Weights of a small transformer language model.
Size: 9 layers, width 320, 10 heads of 32, MLP 1280 tanh GELU, 13.1M parameters.
Architecture: LayerNorm before each block, biases, tied embeddings.
Training: a variant of Adam for these matrices, 458M tokens, 6995 steps.
Each number is 128 + 24 x the weight over its row's rms, rounded and kept within 0 to 255. Layers, rows and columns count from 0. Numbers have three digits each. The size before them is the row's rms in percent of the matrix's.

# layer 2 MLP up, 1280x320, rms 0.0569, rows 890-1062, columns 80-159
118:116116151181115096117131112137148137156123130138179141125131111133113133127105127099108131108136167113165166135146195112143096151074117116084128133092112142108130157107131148125123138140123107138116141134126122141067102124151155137162142100
108:122147129136121086103122129135140128165131133128127147126120176143138117180094133113132101105150106077157169115115166123128132135108117123116170101124087133132120089114117111159113135126155124129145113155115114154054097185126145139123145132
105:087130122157108129104111155140140157141157127175143148065138164155133135106071117134086153160157151120083126130096143120117107108118157149095111078095122134126091132116120130165172125115166150098141103117157119184099087120133141147100165108
097:120162169131148126127118104125121159185113112130109125114105106141125159135058156126124078119147124134150148121082133130156128119123116102140141102112102132167097091151109107136116106137129114087173110154114085146131165177144130148083155122
098:150150159136134118142097114150107140101120077144127117125130087172115146147095171125106102107170114112134136131106170099127116101103149142176142101121121107148122112118075127154142133116105134125144121120104172143122153139172169157085154126
099:118158159130126096116140105136151144120139120162167153106110133116150132139053136136097099114133136062108156126133179124112123151083120123158160126142068137127125129153109109145108106152147096098123121178124124144113096109145110113131149130
097:143155149145151119096141108133110126147103114127139126128143129113159141127098165194107105095156122146121150126129191142135098109075117127136131142158126158138119086082122108128143081132109140159168114125114108132102130143089148167160142133
097:108147133166098123111119096159147153142121135128158137090133102166145142116154151101080112104136102126131144136078140126097124133139128138123137091172112092159122135134091161157086132141135109139092071104084140133130133144139128153108139123
077:189111114140109164151126156124135176109137097167111159109121147152149141120119132131088127102115166127130130146062155127103117178127102125066113161147125149130106121162146124133126098116175171125135113095118139150136109127106172108097159126
095:152141158124161106114167118160147124130107082127121116089107129128122138145129157145124116117114111082127147149079130106148079122108096138142173107132110077098123120146126117203124103119128089102124114135141140135097060169164111133132114104
103:104124118135155136123125117153147130164090123185119135141113126160090127167088148105126127094166135127130160128064174150144100085127102119139109094137119131102081095158104123135118102120109124162148105140105131148108108147092139102123120127
096:142146176140153103112155131148123137108110115172140103107140110121114147162140121148119116116130102100147151157093146118112127116131086137139160130135122113122108107097128103150096076122134092126107103166108120130107097142150115148131130176
097:162185160104161149138128131139138123077068111118138113152118112120127184151127139160098105117135110142158162107129167108161083146131118129119149149149117113164150127128134107130103148092136098164127139137108127152119150169107167177140121154
094:134158144146168111128135113137173127120113078121159102113115136156112164161134141148104099157122104086134152125124143160087139126129144137107135116139098126113140156102131109129103064129168137125127117148174135169110123129155113136123128133
086:130154146151159106108157105145125147134115107129111112110125071137139135088108087134114110131138148132122148169143172130120147106103140114172116134122117122109138080128101114113127088081159141154166093125101132118103086144137138124152144095
085:144204127147147146108128117142166109145144104104141132105141157156108133128112102147111098109121107104127147093124149086114137106074112137135111148135097130114135086115123106123082107149149119158108102173107147143088127150142110157117155144
094:117107151134123077095126115138118121114119079146099125123141154144132151167098122110077060159168169085163151156106172101111113127149123150165167113114110117105126100100108133165114152116136083121137103110151158184087102161141162139124127118
123:117132145143145152121130160148151137136112085102152130091133141121131104196103148112111126084143114047144116163092151138167048141119111141140190112104087167124135086119121121126140117121148108107129124152109099083079103105160112151135146088
087:117161151101128127090141122125154151166127091127145110107129119143129128150112108160122136103121130091142182102132132137147123119117101122143153106095133145164117078127104101147140103127122144136118119121117132163102126134165102125120142134
086:095122117157111103103135109148144116166136103119118124103144118124164144158140117098092142099120156052150109143124132180095115124120145122102128099110130134122134114138129141113154133108101138148147104098081110136089119101136122111162187122
105:155136146136148097100106143121151142109123141157105146166125141160142165138083199138118079120143119091166153096098156129165093136132115161118183097153127095135123139139120153197101143131170079118158118110107151159124121166150148143082081121
113:123089147140158125088111166116135143150122124140146148123132120161123102157107107098106137122150106084181138101095109125170098121156119129134140092127096109131104050127094121132136130146153113102119127116116135161127141122106143132096105087
081:111140130128127125133129114139135180150106099142146151119130133129183125122099117179133094120101134114113135110104144152107126152118125125112121117156128108157112125132139128105138067116136111164164125174065116124118133133089171123129160141
099:147178160085148140130123133157133151199120113134145117137142109120158139180110133187080128139097157091139144106138097140139145109095149132123153139109129157158142130124139113120154111106133115134097126159109120130129100118159134092124135149
101:124169156107136161099122130154133121126092112142141124095136146116154159142140154130109105138180121103144145141082131129146119094131168127142149132137099119099113101100098112138090133086113107129099124090101123144095070132150139153168134124
081:127127138067143131135138151119151102136107134160088108096107060144173140089083117161112112107131153117103165148103129091119115115122134128157132132121120085122139085130105128109120117145082113104139121158161107097157131141099134147163190138
102:128135174144126092109110170140162150154100116152159119113110149130124149170114160082081128128146106132127154155105165126146097136102122156101171106102102096133127124128142108147131128141116106145135107157141110168111114183141123178088167148
115:113139149147151132122130149124176136156083073127148111168115135100145154186116154130140138147153137095131137154142123126159120151092113132110165103115129099089154082087133099118130134104145125157155131126112097117110132150143164140121157111
105:090141121158129095114120131130125172168137127181155126095124161154111142145092108165107105105172130145107150110082135140117117085112115157136146115148128162136082090169094109146105129143116121178128089125122122145108079135133162146106142143
108:134096134129132073109136102119110115126104115157114129151166160122054124138101151145106103126117098120132147130134118126106131124140154144176127129102122138117121114131101138166169112147149115148116118097144141151130126183138113156109145108
096:146139145148138116113121128155151165121151108146125139120147134172126136090113158208099075113131123088135139133075139147108133114118113176152158111185104117161134118098119141147118114100151074144129080134106131137134111126142139123124087160
096:158135154104185087098140145167172119111130132159130104134132102167123130116129147217139093154111120109117155109137119138120096128105119147129147124105113112114144117118133105185113102128155111132123103135157113178085112106143097162117157112
102:094133152130140108081124115148138125137119101103160114113132145180104118176121090113115110122158092071152142137122159106112101053108163113165128119125108123122121091069101133131168126101101086175098110114112143117112112117106150125143128124
121:113145099123130143118128117188125163129113110139147108107142157111124125161102142104145129121173126071194127097154147171121099094065135124127119096095110159162130098103095098106164147089158164124131143153111094145078087144175156112120124101
096:151127137099140137122132109124133105140087101151138150100134106159200140128135138126119051097121135131112141162106142151116111136148163125130135142146141136180105099132091165126133131108135130162152092121129163119123123164129168135127117121
090:135155143126136142116147142144135150176139136165115140128137132149115137123116151136122095117153147126101161132147183135132091115078078143126147065188123131099137132096109109128085103133152116194155107153108124130109115157129151155163106149
107:133172137128144100150119138166109172143141109125167105098112115177096165159109107129145127148147135130145128114149109137170074123102112121106168114107109113149125171156115131159105128120147108116163138162126107133104148119092156138124149122
095:121137147136112080087113115139122160115143123145151093151123145162158141147102133159124104102113136105123161134090143146108132105114112135115162109111120139157098102094105138153121113124132111110155092133124107178075116119159125181133148130
117:163145132157156099107128094121128166149128127119148134083124161168117145125069187126133117156147148110137155134114146133139074114139174146120155145143113135169133106128116114137138099097125122107129109101190084135103106122158159118101107104
080:132160128102130100102131080123125114109145120125142110107176169146156123128135141144134146114149133135109121100129108048117111139109121125087141177121123123122178112127145129158107131085085090140101124079148164131142143155168128096094159161
088:172158140138155134123119098131133148144124089159115104103126133171132141132127170130102099119176169136149150104135174118144125159143112131123173110112107166131123109115143106148124071085157117128122117142128161160107123163158177137167127140
110:110104130139115121105141094125142130142140125167166122100137124081116124146115158095098107134139152121118118105081145138116101083114095131158175058123100108135129131092087121193141125161107089103126123123112145143109092144149176154142156133
078:125164136135118151094121121125146123163141128151125091102157080165180127121156137108076091090133134138116134115141142165141124105118125110144146076128107140081121133113136111159128133119099081113128077135129104137110103157145134133157142173
097:139154162143130125109127094109119136110073100127149091126175141164098149115118152119123102151151111097144163141126126095134126120113121116165154131144141120156125098152088115170128121106139097139103100128085173169141109155155154117123108129
100:133159162123145100140135118159158126128149075150140107122100074155118148116111142132121124102165131136137151118143134124143085148067134134114126126115102115107141104122129110116110099097127122147174126112134145113130118166135143136175154128
092:112163147155131079078117120124132174110149109164149141127116125170106108161092183149092059143139139077120151101091162136136103127116123140118167061124131096116091134104076145184175099115160087108126097102123148193101132137169114130104117123
115:094126166133146118116128134149133131158101085136119129151144132108140132187128124133125115097170132132187160100119181150149152124138105137123141098116108089097131096111131101091181129131114116098089129098112101192112112161161120118132097124
104:110161132133144140099131139139146147140172144143198077140148113108162138107109070138143115141148123086120118103128138146141064093063075138116160096163112140119136120054115149146108130125137107072123120141118107158117112150126160133178112151
093:145128153152147099100107097139175149154139100137156137110145119142145138143104140118107118108129132127096137085068145100143137120114132123136135113142108149128116136151100104147098124130118118166096101140119105132100106111160131128131129124
125:140140131163121137130124161154182138163141137121152114092148117129135122166088115094081132110130167100129147136148162133155095111046156128071166124087083103127132157085166120147148131156145106119114124112164115129085151159143142128156144156
092:121120116073128147108113143134130177107131111129116134154139130138134139147115082126164119084120188132126193119155116111140141151148132132119096108090134118161176160154118114107199117141145095140110143116146100150115103118134145095138135109
095:123194145092156127125127161139147147156116084119128110128121147136121168188133153124121110135145128101151149111147148132095139132092146144128157146081088143090153126132095102123113172137173123125125113089159150124094133153140147118069147128
099:149145127130119152121148097120126107155134131148132088103129123141090144133149108102129144107103095132120161136116128134180129148115158132137116133102129181164119120146114093128161125107123131179133133155139086112113147149139150102148143148
090:084164120135134104086110137127148157155130127170115100130109153137167132135079140121084083114136129083117153129108116157105127143112125104125152126122121142109104107106118100138150119099133106127149137107125092150120091122165103147136136127
098:151148144110136137139165131182132128112157142118185094111114134132141133098112113138143148132105121103135113091132120167103134139070130133124164116144091086129164135082137133146091126128129130144105116152110116140107112147143140154127139134
089:093157135116126132085129107107166158153149137134124140076103127138105137153160111126107121101132110132107144116116126122173075131105124128109125165084116151146141100148111122111119133120146142148140116131099100099089159105129136128160170123
119:102140119133132149120143153143186141128135142156156109119119106146143121110038131150086146116116123098130125132107121166132079081100070122117160119118100135179131086107128140151120116166177128102140111140100099118115143112146125174068137130
111:137103145144151095099138117160102125162100096106197134149137152116104137177128129111111146106133083108159139149124202101095121118132096130100131126127071101114120142107113124171161129125153131088133110094112130142130135130143128143149171081
097:108132145157154105093142143162146133162104112133094124140111118164134124176089153129134147116139126138103166143096192112104121126109126141129114122127132120116109092123122104137141128131124093124135115147106097142130128159148120135127124126
108:150152180148109113126146141154131179141175100132125156120141142102133126133096134137094126119157124135114104153093144115125093126114100134124178088169149165144131087052127108133115118129143109138127121142097122148140125102128103143117109140
097:140155136131122092099116083147140142131097120182122124118128094144131128182109168157107056112116120084098154117120147150159096098103133121170154107144120117140098111128138101176119119139108090135142092157127118120089130152126087132120118129
107:148141141132111098111129120134127138112145077109126171093115161138113131173087126110119087110141142106173124109053150139175105172075118121098137091154137112161122108134130137144118138104109091118143151108125150132128158141133110154151124111
097:134136112133189105106130107134147126143084133151138117140138107139140115116091093128112098126166131092138191166125114135116094113130108141133149141115110105163114065171104101162154131104114120116137109168151107178104090188140172142138129142
086:102121151144169104116118116146140123194132122093105154102110103119132120120114123114107084145099165123128136112082119171167171074134121144153126112140112086120156105127168135148121118156147127157113092178144091115113090150107091146170102080
094:177118127128168114111142124150150117153105143126135119162166116144157125127099137126112112122155123106141173134142139095153160137100119119121094123138102095138136095103150106110128120128160079171130106139122133193087172148154134134127151143
100:131111157132157101105132144133158150162117107163128131108089139196132129119130161087111095134132166128115153154153116105129133113111128140137170142083106131124117115127124079155170127113142152126167077145131085117093103141154151158125140105
115:120152138123131148133125143194145104143120142149150156139111161158113134102083111172139104117135148145126153096113149163126101080061100123106142076088128151122108115130098152156095124097147113117142128169108089148095096128089145181126138130
095:094135128122150097113115131143143123143127090129148134099130126146104114160138107122099104149123091105136174116096137092115150127129138144154136113115112110119104136126098097131154104147118103120094108132116141180100144132175136141144152163
093:186130132115150126138113135134170122175110085146172093117142114142152166160145101127103135138114118097169134125129131112101142121119107137147164131131135143146155133116102105138112093130133110127092114128116105166120119127162143160141124179
091:142134154118142121126137089146179146130112114161131108131133102145117151132102123136126091125112134095102132141118128175143097137110148135138135104117093147111103126151144124170113089130163125126112062151102121109128128138109093157111133143
093:144172166114162095119089093129138138143143142129127148099133103165105142135102142171062101109125118086140169122128170124126144138092154147171144127118091142170135118138091101131125115077124114126125121142136143118124126159127152115128142159
107:146119159137119092123123108177109138130104122133195125167099140138124140125094128124157124088127153139134130073153124218142119138104124137098108072148129119123110124104136129136151094072130090159125119115086132147103092126111141123158098095
106:077145126149126123123134106137169156111105117149150085088110126180155152132083169126113083131147152100121121126067140163090115113116147154062158078135130122129094141120104135172126140085114103091112086097148111145156123140106148118094134124
088:121124123097132151071123073125135126105113124120138067145125097163143135131139109131143133100122158081126150130125103113122075189122083127092121113157138152145155120137164067124176149079121134132102098143123149145125139112142167119143135150
103:133149190139130125100132126140129176125119108143159115114145109125110129138112127124138116113146108155151163108104180090128097116099119152143152115114077112125102094136112109126129148131095110131129127110107128117135093135107118159110115135
109:112099151131149080117112130126196147147105098124143123139137125174109144155099113138145125144174114087129156114150098106087150161098121134115101163100115136124140076131133135129121143085148101132129118165168143133073112143132167093118136142
099:128128150133141158108145108134148128149165100158136102110116050158147131126105119127098113140123153110107158140116097140104113136087136114171170126139102139122118087123100142131056126128162123105156089141139120096105132152140150190138150105
090:141168134126130132118123133126132144172117088133158136123136136136168142147146124139085146092123105141121187144143138119096101160111086116147134159124118116128135082103126113147146110097101103118133084158152119107119127202137159140128186152
097:162133135132169135139135119156176126154093096113137124109127137145148129112124156172108108121113128113166136116139120141133125125118125122136132102143136134127156116115110088117151108142175081152142097101136120157105112206128144126128130163
097:164144161163116104121142130146144138134127107139109106121114137134141139153059139100132075097137120088120144122156170112104141150085155137154178110175117114103116119123112148175105120070146118109175111156149112154092158156115116144147122130
108:132139127123111103129135134119153135138118115170122120130110140163082137144125172126105086133161118144125151169142129125162108078126131147132144105073132100100115170113106106168126123150140119115114136154124127161119085155118158190134152112
111:157141160153124141135131158159141152155178152143182089070132107114132153155086120100088134139128142127106110099129120170158103135096120128090142115190109138154123136093160123115133130130093101143121120130097111109158134100084147124132088147
117:104172133118133129119120133162142128161152094122121110118134144134138137111064120131109131123086143140146127081130181144143094108097054121117170134113114112144121107097128115140141128137145108113087142133102087164118122134120154153108117104
115:121144120149132133083139140138118161158104090145178145123134143117131107153107167121089112147092144088150125165123105109154088134120067132145147098135132121108106098115110141126162133129188110096117122116128149116102105124159100191141150112
097:125146171127191148105148141146167148140081136155138104096127105161131120147086143100139106132121161140119172142105118135132061061095160141117140114118125116132119129129123142174131118138114130100122073118140098142112129179126147126098170099
109:130180150106139132135125133166125132150111126112130146143085125163093187167083143103128110161155124083149131113098164152173067132095148110114144155114082143165129106176139111120147148101138086128138129157128059146119079132138139163119160091
114:137153115127089123081121101143134133099143123181189128117118150160148099147125116112105142120134091116138121108095157149141097156115147130110138092071087147125118105099104164146168162100128126081118120111108104159103107119159155166186121129
112:144129139119142149110137119157116123129120093145211111130127146133120171135093101125120147111172151108137133135118138108123136101113073133107124139139091112135137135076122145149154157140135108089131127091142129138106092149166173164132136128
104:109123166133112117124130120171116109129139130099192088149126149121120151136148118120131137118156123108163130086140165169156075133120139149085140085109102100119125133089140131093134119103189098147119111129111140120098130172092157129145111138
092:112135132083119094070132114128150126126131115125145089151136161157146117134100125128123100079109095068134130125101129148132161068131119135138120113101124138106076099105096134166139090114124131075135084155145145148133140117139096114146142171
116:125144132130136113110126145128130130100147167159152100143124100136142128136083169151135124107150160124105136111123163137142094063092157127125180095132116076151148122146090142148154153111142093097117120188130132168121090117094156146153092110
089:189124155120137107134123154175159163149145080179136120107127124157113145117117128135095114115088152138103163123117136102101114074107082136138164097108120147130129116120075135216119132112083119098140063106114115095130066131122124160154118139
092:099148155143127113119120109138160143136107129137112145122129114133147148163089174124054083126125145135129128137098184139152137104139109138126139098146117133103111119093154137138129100125155077116122093123128113156078080125126168153156112124
088:089135150136126104112146071142142153142112122204109124100099085103118122088099157128121075133155189099145119117090124203137115114119167141163119072153121114152078105109136119161185123121127122095165085144142076125083147128101138133103134100
101:143167121126116123101111123172157170153163104160148119168123147191157119151098116126122096077143141113123149113116121112129117102096147145122146121123108163122133130116105147170115134113106112149103079102130110125087121128151143129125131175
089:110184175117107162127109108136153153131122115144155091128175074119115128127114113124110119113130096092138150150100164135120110102116122147140195114154102127162130147116116136147096137138128134114116113158089083131136140149161141164128115145
098:150121136104134123120125149140123175135134136188125132128123150145147118140116093187150112136113179123123136090112118135118084143116125129097128092164131099144114161115139097130134129139169120154143080136124060144109107114148130182102125128
096:134150139113141144110115094177133152107104122163164073118103131169113134102133143163099146125169133127094159147137136109136080134129119118122143159109112113161123129131137087155113103114097093136125109161097135153095151144154127146127124118
090:097150131082150149056151137137157130145137129147104077112119127135159151106136124120076112116107134100102146140148124135148100107148122120134118119093127164095123106134130120122143111142132126140067110144125102146112094138155148154172143139
116:145124140136187148134140120157157123111103113128116136113128104175072135146094120135127086142165131119134155106141154127116143093104107138118120095073128123123097098154123161166117135128144107147115108159123119184127119156108163128127163142
088:130168139140154111117132132143116159132130094121134118113125114152094129115081164132118106126145175120117159142117168129122128111123142141090117091116117110140088103149098155108131106082146127145160076126151150171116129165116150139131118096
078:146138167069170111139131157154147109120088072122132094112104147150108174089120119166120140105140131114125160120153126086111136133126104148096175149082108097100129069148167111135138125089150156110149130092134121109091123140109117083116175076
101:117131154124164083095127110124119111136105073142140107126103092190130152173136144128115092114176115097132174119122124101120138106146136115154129112105083112115112115109083151104120125130094117129136089133137158150111107196179160139150119129
087:130142136147145131116143137143169133159156092130140090151146127144127142151117134154111126109127126114093183148105139104119128128091127117111151126115107145124153107104132082138071097133167106157143093120138150127096138164176127138136115167
102:146138140152114125101121138156136167163153118148142112100093108143105165136124161106082106119151131112142146108114149160149057106122105131137133095110094138147116127104118122146131105144134137175136114139118114134108105126119147116127131101
081:118138127130140148117130159200141145202072067139131095118097184132146143163111135121129102124108108111122122110108131107137105098131131144145141098116095149142131117133114071107127083125136115147142142141129105143110100114159140125123153121
096:151152126111130116085134127137156128142155149167136091143128110127142101162118120151121091113133161077132142111070123107153109089098111109133151088121129113136130131111164102144087096147146080101120132155116131151106146124158134134156120132
089:135135151148139133121126115130159128126142107149123117130142108130163128126100123145091112108127147120141135106077144136129145152118122144154136124154123129109103095122108119135099104125103107126097073126138131122133149132151114131107145150
094:117140140128137154106119116152169152149119140151125120107130081174131130135137137094126131121140117129135190124115127135138107131125123147127159092143137114117134157153107095111151093136111094144107095136115108145109140143150143147159116149
074:169143170092118112090120121143111121069145135121093121148125126159117154133160158097132107084169088133138165138110131065131122127130155114166132136092134058113131113122138119123128141100101156141111173156125120124117141152158088090118093145
109:123131141125159158125116135131140159136085108150152109090130123149107139080104111144114151139177124132115134149132118102141100118097082139165121146116106102177118058101106118135134140117144128105111117138125123145148128144081123137057126114
101:136175166141109092095147108137121122177167136153152142102120119117129153119122136119142140110139128088141160098111176124156114114068118160137120116075099102118131124068159088122166099146110135178147119159139078100094132145134131110176140136
096:115138165126116159097104106165151148155118139154120131118139108135152173134132099127125102123129124096123143096086167111142129110139113148144162100141100133151102104162087146127118132115095085100129090142102121117117107149100162110096123150
099:163150147158192110120114113162135123099131101117126154125093151196096147144102153182100131139168126116135140131120129122147106131061127125113119136121091147118162114134140129131109147131161153115139145111120127146098089146149155116108163102
094:148129169118152104135143145134165121131115125124149134093118143130136145127095099126143158119168141119176091132087160106149072144111106134104120102089077128118106102125139115121134142106169161144130142114138116177084098126129145145118147132
084:154157152175115146118109131134144165149140113165139127103145121123116155117088103159093121112155139092112154120100124160110129135095080146151141144176091164137122100111087104144107117141123109112135061131113130076104112114132113167124117160
097:106136128164150077087128109141148144168107116166135125143131157151152114127090145172130085103155120123136159130122158142110133102110121133154146108148103126099110115165105111129118127155128103163114112125125161158055138134128115101149103150
118:124167174147179139109116117135179131118131129137130126158137082169115136135084125175131125136191125084129122117066114105153058143089145143123164132147089162127108131104157171149099120094142105121131127150129145127096131148105141079169122149
096:155139121119149139123144135173156142122132082147092104126128130153136082121084127129083117139146155138123123107067179131148092119078098114097147107142073100116144129104098146137090134098166154103151129119130102136096164140109174157112076101
089:152148142154109132127124132138131173149137123144122123130111117127145130104137150110097079133163132133137149112118130133127121139122080146125144082170109137115094126091106138138104119075124085146131042123087132122111165162159179135176138152
103:155122104146133106123125084125165124121136128158126122142150180131119153150118159114087107128131143119125154137104165128135088087107088143111142112106130120105143123088112155201131146143146113103062141144125143155129099109153153132146114152
089:117134133154133105101144136137172143161159106162115145125143130161110122191115137111133116133160086124115157140074135083138138150124105131135125120152117154105114142123147109128120108135097104116111088112114124080131139169129130148153104141
103:124140185140125126121144113148141163122109109133146124134130114157158152143081164116098102097113100113098116108117165132129085141089132102125180073132105120117115116121118111151131060105114123105142105155084148178107115142129136178106121125
091:105127132143120106084107105146185161136141139168111130138144145171109125129100152149126133116125167138095120080082135140131148095130115129147128097139110126123105117123098114164107091127135104122115071140118139135104111107117114134119137144
108:124136174110169120096125154134156118142118108150143112118095126144106135178083131160142105149101169079111164115123124083129112151106140125120133094101096089123136114127111115120129128131150070134104118127165135179107096131123135125122130101
088:096149122158148134088118114139127162192151120159126146119122121129144128145050143155130124136146178086111129081073126167128106096145133136152142101142111138111101127137104130158117060143138128091128105131120081169090136141166130127096155116
091:127160129119124105094125147144144167140176104131130117127122151171122145137108155126105110106146136114132152126097127110126129154118109132116141155117109135130138135147091102115106111124144125140122138104111100132103136140191115131137104132
096:138138135120127094132141156146120150119110136111122134116145177160118124124146149138122149067130098150111113131128101083137107120105119125099136156085129162111133106150100090141098105114088106142129142113113147128138101153141123086113150128
108:156207201128139097144145123179153120146129073104136115134118108113146171141104144112121129129122127128149110105126150150124125155084148095103147128096121118150152133084147118132109094086134116158106134166114134121109126142114111118153169151
095:118141135080132120123134091162147130111146111155123092072123060134186150125087123131106074097103114119124138146126142147103139144112138141168146126148094126140126120106116138143096117089123117133148116117126166143100114166130164156116125150
108:129119179110134106133119126156159170145121065154141102125134099125134116120092134137083122086112085102136128093145121166152118107094126129120169121139118122152131094153138108137127110143133126128125118137118150118114140180164147141133150141
086:168117127118187119142095106132161099132097122131169122108131104130121136163152095118087121121155110106135156123115112125125123144131147138109144149166087128107145145103127112174126123121126119133056118115120178173133140128137133152155131157
100:113153153155109134105107115187121143110160139140125114089123125165108142105106130152124130115141144150111141121146171109132114064097139112122141087142112088113091135120120119135130108129105112128135093103101086148088150137129171141119094130
109:129129143128149110107131138171157124138160106134149164159138161143115119128089144093122097094133090136171112090093119118172129092113084125097145093100117127106112094079146189157117138151136120142134128118118136173147119155160129159132103115
111:124152146108128124102128074120112139103113100165121070132156109130153128134112110165144086147095146121119135121153144139101119125138143123145144123145129091151131082120116151132118134096126066165144130200124150154117135161145188117161114132
098:086150136125126113103131086133150158135108112169177102115133125132099160142121161162066114142134116114115160133129165129145109102144102147101179096128114138111134159107099103136133134115130099098137105119122083157120115135091134148074131170
090:166152128117169106099133117144110115114112076122136151156133114146102139166115150147138074136131126101137139107127127115121108110112108147164144060115135126109136118099077170180142120155134100146138110119142172149115141186166141137139100136
100:122160109132152116121103155175133121173109137115127106145107174141103156169072101096120102125165172118176147104073141118117131121084159145135159138149117100195124122137106127130107160136102079100108125141134067110141124114117130122100090100
097:088147152141159136096117131149132183100104140154141094114125118164163163109110147149118114114150111132117154089122135130148077080101089154127138104143133107134141122078140131119137107146066113134154081128106087130138123168096143146150096135
094:111130121152107116146115127156129158166088075119146129102123163109071155208110116097125088114118115107157110173094153117113123098121135146115144099102114124131122130144106119137158138184101109117116137090105145149134097145141163155121149130
093:113120156117153102093122120152134163136130124152127123142125137135121128135093130125101084130101185129132178152068112140106089131126139124149143074162129114146132113140097132122136120124125091138143083144163100152136094167142114140117113140
090:096137165128156064098122088154146160141114118189110137094106103147157117105100143147122107116131161108147132088101132197121116116136122120152111091136132106163072097111135152157164107120141129100158051134131092162100115152127094113123122093
117:106172154119143144102112159153153156183126137134118111078133158166143125154097101106134132135132156115140137130115157092113135103075141153129122106093118115128142112150098092108114131144146154118087139125134121125085090104172136166106121078
093:135154178135133132100107147145151186165133150141152081126148129128159146087105144136115124112142123143110166097115138104155101113133106115126150084156123142119097101092094119143117100131113118143138081128099103125104143162096128130102113160
093:109118121139148149102113077131130113125078139108099118178136091116145138129124089111122108090146174129157142143115172161108135088119176119155138117143112126156152134096117154126147114087151130095150106182121112142122085135103106126163131119
125:108147144170114049110120117138120179197151114145165123140113151148122136134075140139126103144174152111114156119088128113129120099093134136086149114081136105122135127099144109149109114134116084122148147120125146118083119127104099104154132110
087:117147157129111147074144111143143170121150115163154100179148151135145134161096102114111121148150152118164138129109115126117142114116163123103146070132112086123085144083118159154137150087124133087135064137134095128085145158164140155128112118
105:131142177121135132139108120139121149110088100120119152134142140101106153172096149122100088126089108125141112113075189136162121138118117133149139117120125142124129106139133131102133100110169098099116129153102137152111113171161155181126125155
095:104139163157148113122098147134141140111124152145107126130151127133157145126142163114121084109147103111170132154087161116123176132107102146100172112149132106101114120114122103130098106139115098111124147096080173154088129146142106124164097142
115:141135158159135116104130124153137147103134135126151081159121128137109167091109131132140123143179142108174125110116143094177105130102105135090175089111131170147169119105111138122118119092149152166145137177095140139113074109121136139133119115
095:148125139125166124116099172176124133133120100120141131147126140142129120183084125138129121139142122123166114086137150150193082087115107110146158114087062106148140133121162148114145089165129106102116128127094130139127145144132096104162096102
090:145129158156128132103127127131143133146148124140140110110148122128120117102129110158091109115135107109124188102112178149114136126139116135118179084181128142105091106069070142169107087152120127133129091152135121127123126167138122157128106142
090:127147138126159127127115140133155186144066090103175108130157123127080137158151116152108094105129104158120162143140133113130105097141131122135129135123117110116119150113099127130122095174129106122108086075119121176129151185100143129092111157
098:112149142139129080126160136131169168173105092130106126107141151115119143155120114106121133151127168092133157148106113116133165129125115133134145145126108165113144108160109084112140107139159111165108109128107116185084121151157152131132176148
096:121151142119158122094106132169164124134087117172128091160086124116189180150077122132087105114145128100148145149121123165171063113128148138154136080156096113100141125147120131151133120105145086143114116141136120143137113149131153138159108169
088:110129125123107150114115131124155169135121129177106109130142076108156113105088133156136140117139134086114135133083156132110096158122108144126159130162126132169069106124104133139117107144133114120121100155110101121120135123124144116128115114
087:139126098147123155130123133150121136128118118155123103148142130159120149140088091129140112142092139109116164129121145167137099062123134128127112112112123113141123109126137103167171133154129142121147109163125141145135102156136148175123209118
097:132127190139126120089104101119170135181100126167143122133135097151149139130081162140082110138125095114132128116133166148140116101115060147140164139122121137139117090091130124142094122134147094135144082155064097069144135111139136148129125139
108:106140135139118116082124121153107134118113107127167176101119129114126119196098156131127122160135103115154122120157155156153147132088158132119170118130106138138130128142118134061155118128139113139160161114126145123132127178116171110121097127
098:079124149151113100101130130144142142191140129156117153119118137143139144134096122134116088107152148094146150115135129147114137103114115131113156059138101113123124080071078102143115134166146112117133100149096121166110116145154126160101134122
092:131120142131169076111121143137125171141109062160097128131097119165125171165085139152096082120146148102107180138115136147113153106094115164139167132094125124147090077096110107158141129136142107121131108140132101144086099169148152155113153118
101:120165142123112112135122123150147109158152086122154127163126133139114143138110109126153113127129067121165146127120140136095124118065143153110109132112129133117135097088113121123146114138130129185097112123127127127091108170124122134104130129
098:139149182144130120123116134136118124142138122156148099115117139138109135130099148158086120115142152108148171117090190133132100135080099147138161105157111145165096064083091098134138113124132131110152093137133113085123118157154118136125154134
095:115125128136135125113128120151151176120131111164133126122143111173106130144112151173110127118118139092108135069120144193109139091101122135111164091127132152099134141136110112162129110124182121133145060101140115150088122158165132150123091146
099:159102133101149106144150125144146117118116124158150111127110125126166147144090158106144135117169137104172135129147129105123101141103080111111164081123087112122107106123116098167139122111109111090126152132087149133119122125171130139127122127
091:115175149139136142122134123129120159132117121126133095149139110124122126147117159138120125130182132122155142112115149122139127065112142154153153080140117121140105123090105118117139092147132137158172094144131109107112154184094136114110112125
097:124135154151091117111155126168150161126146126180128090124129119161137141133073110112103091093143195122125175150099124093109103106117160131167150074137101089161118120153094128154106154125122043114105099135108112146081100109167122184132128136
097:093099118119146152104118087163127088123083121136130138120124086123144142092134083137135161092129122082107155117155109160113142093108116139144137114083109114156137115123108124128129122141101160098110076166130125125115098101138145108116188110
070:126126110163146105139122156171134199144100097142176124143118148111136156166093153129155095137127115091119140101061122116120111163121131125123132104138096119123079133128116107101119080121138100109167119152100136130121134142134153098108160132
092:096121148127139075127118128166125151117085108108128146105132129142122149162127154081121129127119147103137154170110134111116119157129184129120186164105122127115137114162130121120170086075163109157132154138109125145099107141138173101126143094
085:105129135107131143144129130102134180132136086165128157068127148104119154174115129116075129075110117104130149123161136127132123168132138127120137117069117138131119127145089135096172111118122150113139145123096107140127157144143166117093197126
099:150122138169149113121098123131132154135098100134126097118125116120137157136064131104133076103131117116135144135084162134141131119106105135174160096149092131144117120129109129159105120140146140126163120121074134117118121155117138153114110130
089:129152130114136145123135105174132153164106117127111113083126120135173197113128139171100090093144140141138142123087134144135127090136116127122134134129108132122106091129099111138095053099128126144087066130084101145099165126118124122092125121